Weights of a small transformer language model: 145M tokens.
Each number is 128 + 24 x the weight over its row's rms, rounded and kept within 0 to 255. Layers, rows and columns count from 0. The size above them is the row's rms in percent of the matrix's.

# layer 5 MLP up, 896x224, rms 0.0493, rows 3-14, columns 168-223
size [100  96 111 101  93 101  94 106  96 107  98  95]
[[166 108 153 180 154 119 118 158  86 133 147 103  68  71 140 133 108 130 116 151 110 121 184 114 155 118  81  65 159 177 145 133 174 142 114 135 139 152  68 134 129  81 157 132 148 106 115 116 124 139 147 138 134 137 132 117]
 [119 166 102 152  85 119 108 134 115 128 152 138 124 134 138 115  89 138 150 110 125 153 112 122 108 160 150 140 109 121 152 112 105 161  97 189 130 156 150 109 126 151 149 132 145 117 101 129 120 121 127 152 128 139 130 135]
 [122 123 145 171 135 128 115 105 139  96 111 157  99 139 100 162 128 129 129 158 136 115 141 129 124  96 156  97 109 103 100 151 153 136  50 175 145 101 130  89 196 133 134 122 169  81 116 140 127 108 151 101 138 117 158 151]
 [159 133 122 179 114 169 133 152 120 111 145 158 146 148 117 176 113 139 144 107 119 106 126  94 119 145 130 103  93 137 125  67 159 136 132 122 119 153 151  91 128 154 137 118 101  99 162 123 141 136 136 107 128 107 128  84]
 [119 176 135 163 120 124 112 153 156 125 143 170 144 130 116 109 107 123 117 112 163 107 141 145 110  96 137 122 118 139 113 109 125 145 114 165 163 138 130 110 129 112 140  93 142 148 138 123 121  88 137 133 137 188 146 123]
 [ 94 148 127 134  98 142 126 111 151 129 143 187 112 178 100  97 139 158 125  97 131  92 187  82 112 126 153  79 119 155 143 127  99 149  98 149 138 135 115 113 123 126 133 109 124 176 129 174 131 116 132 102  94 129 132 132]
 [143 131 145 126 103 116  86 118 134 113 142 124 106  88 107  92  99 172 165 134 117 160 120  85 161  95 138 152 124  98  88 115 180 141 115 152 131 108 100  85 129  94 109 154 129 154 138 123 123  94 179 119 133 113 131 127]
 [160 103 116 119 152  99 123 147  97 144 125 128 121  87 133 145 126 121 133  99 133 162 128 129 114 107  94 118 116 117  59 112 159  70 152 145 143 120  95 102 169 119 138  98 115 167 143 130  68 155 118 115 126 147 117 112]
 [128 127 127 132 160 128 141 168 139 102 115 182 115 134 112 121 131 182 154 139 179 117 148 134 110 127 145 139 141 119 114 157  97  75 134 144 148 146 114 100 123 123 189  87 148 100 141 135 127  97 141 159 147 116 155 108]
 [183 108 146 133 140  82 112 127 104 146 142  94 125 153 119 111 105 122  95 128 130 105 121 135 124  71 121 117 104 147 155 115  98 142 118 152 146 142 103 108 135 115 121 124 136 144 112 143 146 112 117 111 186 129 138 107]
 [104 127 119 118 125 144 118  94 141 130 115  98 144 141  86 108 101 138 137 162 135 129 121 107 122 123  95 149 137 155  63 130 139  61 145 114 117 147 148  97 161 115 115 115 107 117 114 135 151  82 133 119 128 115 165 108]
 [157 121 114 123  95  78 143 143 124 111  98 143 111 153  65 134 108 142 117 112 136 109 141 132 131 140 129 147 111 124 101 132 141 119 133 129 104 192 124  69 103  82 152 116 137 155 148 127 124 134 152 147  93 168 122 126]]
# layer 5 MLP down (transposed), 896x224, rms 0.0392, rows 3-14, columns 168-223
size [100  94 104  98  99 103  94 105  95 104 100  99]
[[ 96  72 108 126 111 161 132 134 153  94 112 108 153 127 109 142 151 146 114  89 148 107 134 147 126 135  90 133 133 104 168  80 158 124  89 113 134 142 122 128 133 138  86 108 165 116 112 133 105 147  83 153 145 158 121 121]
 [142 113 126  87 130 146  58 119 139 150  90  85  67 120 148 159 149 144 128 142  99 126 173 143 118  97 152 128 142 177  74 154  86  92 166 106 110 158 114 101 145 122 131 114 154 150 134  92 114 130 165 173 123 160 138 138]
 [124 127 104 137 105 134 167 166 143 125  97 118 130 142 137 105 121 127  59 161 106 119  88 143 122 142 144 112 114 120 138 154 129 149 101  77 136 118 111 155 108 176  88 150 137 113 160 118 116 141 130 139 165 103 138 143]
 [133 131 118 148 140 105 146 123 144 124 142 115 165 154 129 126 111 109 158 121 139 118 148 132 103 155 137 106 132  98 115 111 125 136 175 104 127 152 122 177 114 116 111 157  84 122 165 121 117 130 141  78 109 140 118  96]
 [114 109 111 133 124 122  93 110 156 173 128 169 111  89 171 155  78 128 146  46 149 108 148 142 136 118 110 148 101 135 153 120  90 186 128 106 150 122 152  95 115 148  97 109 116 126 164  99 102  96 132 125  87 178 151 160]
 [141 158 117 127 164 120 144 120 173 132 161 139 116  91 114 132 120 103 154 143 117 133 145 117 145 132 153 130 119  72 122 122 147 153 135  82  98 136 123 134 116 112  87 123 131 131 138 147 164 122 106 103 137 115 123 134]
 [109 152 119 111 138 122 110 125 163 146  99 110  78 110 125 126 131 131 170 132 137 113 134  86 134 122 160  93 144 123  92 149 144 125 107 155 159 148 118 118  99 119 132 168 134  82 105 129 123 131 107 126 121  73 133 145]
 [112 156 135 161 136 125 148 147 114 131 121 138 141 152  96 144 149 153 140 131 122 110 106 137 128 100 105 124 108 100 136 118 135 103  88 149 167 136 145  94 166  84 182 152 174 147  92 123 155 136 124  91 161 111 176 104]
 [151 122 114 109 130 123 112 115 102 161 131 129 135 118 147 124 125 166 111 167  99 132 141 146 122 142 146 130 121 110  76 179 127 136 181 148 126 145 135 126 123 159  99  93  83 114 151 127 137 136 140 131 136  85 109 124]
 [114  75 110 132 111 141 143 122 133 143 118 126 136 124 162 162 124 165 149 105 135 118 116 124 114  99 154 127 139 126 154 116 136 115 162 117 151 143 139 102 144 179 170 131  99 129 151 157 114 184 129 144  95 127 115 117]
 [118 147 151 103 171 117 135  64 164 122 168 107 169 118 136 145 115 117 160 105 138 148 147 197 148 142 127 124  91  86 115 135 100 125  99  98 122 120 161 135 115 117 137 143 133 154 155 146 130 127 129 118 143 140 116 136]
 [149 126 120 121 133 150 164 149 149 147 169 117 128 151 120 139  90 130 170 145 109 100 147 158 109  89 147 112 168 154 105 164 143 156 156 106 141  80 125 133 157 135 131 150 147 155 103 128 136 104 100  97 110 135 108  92]]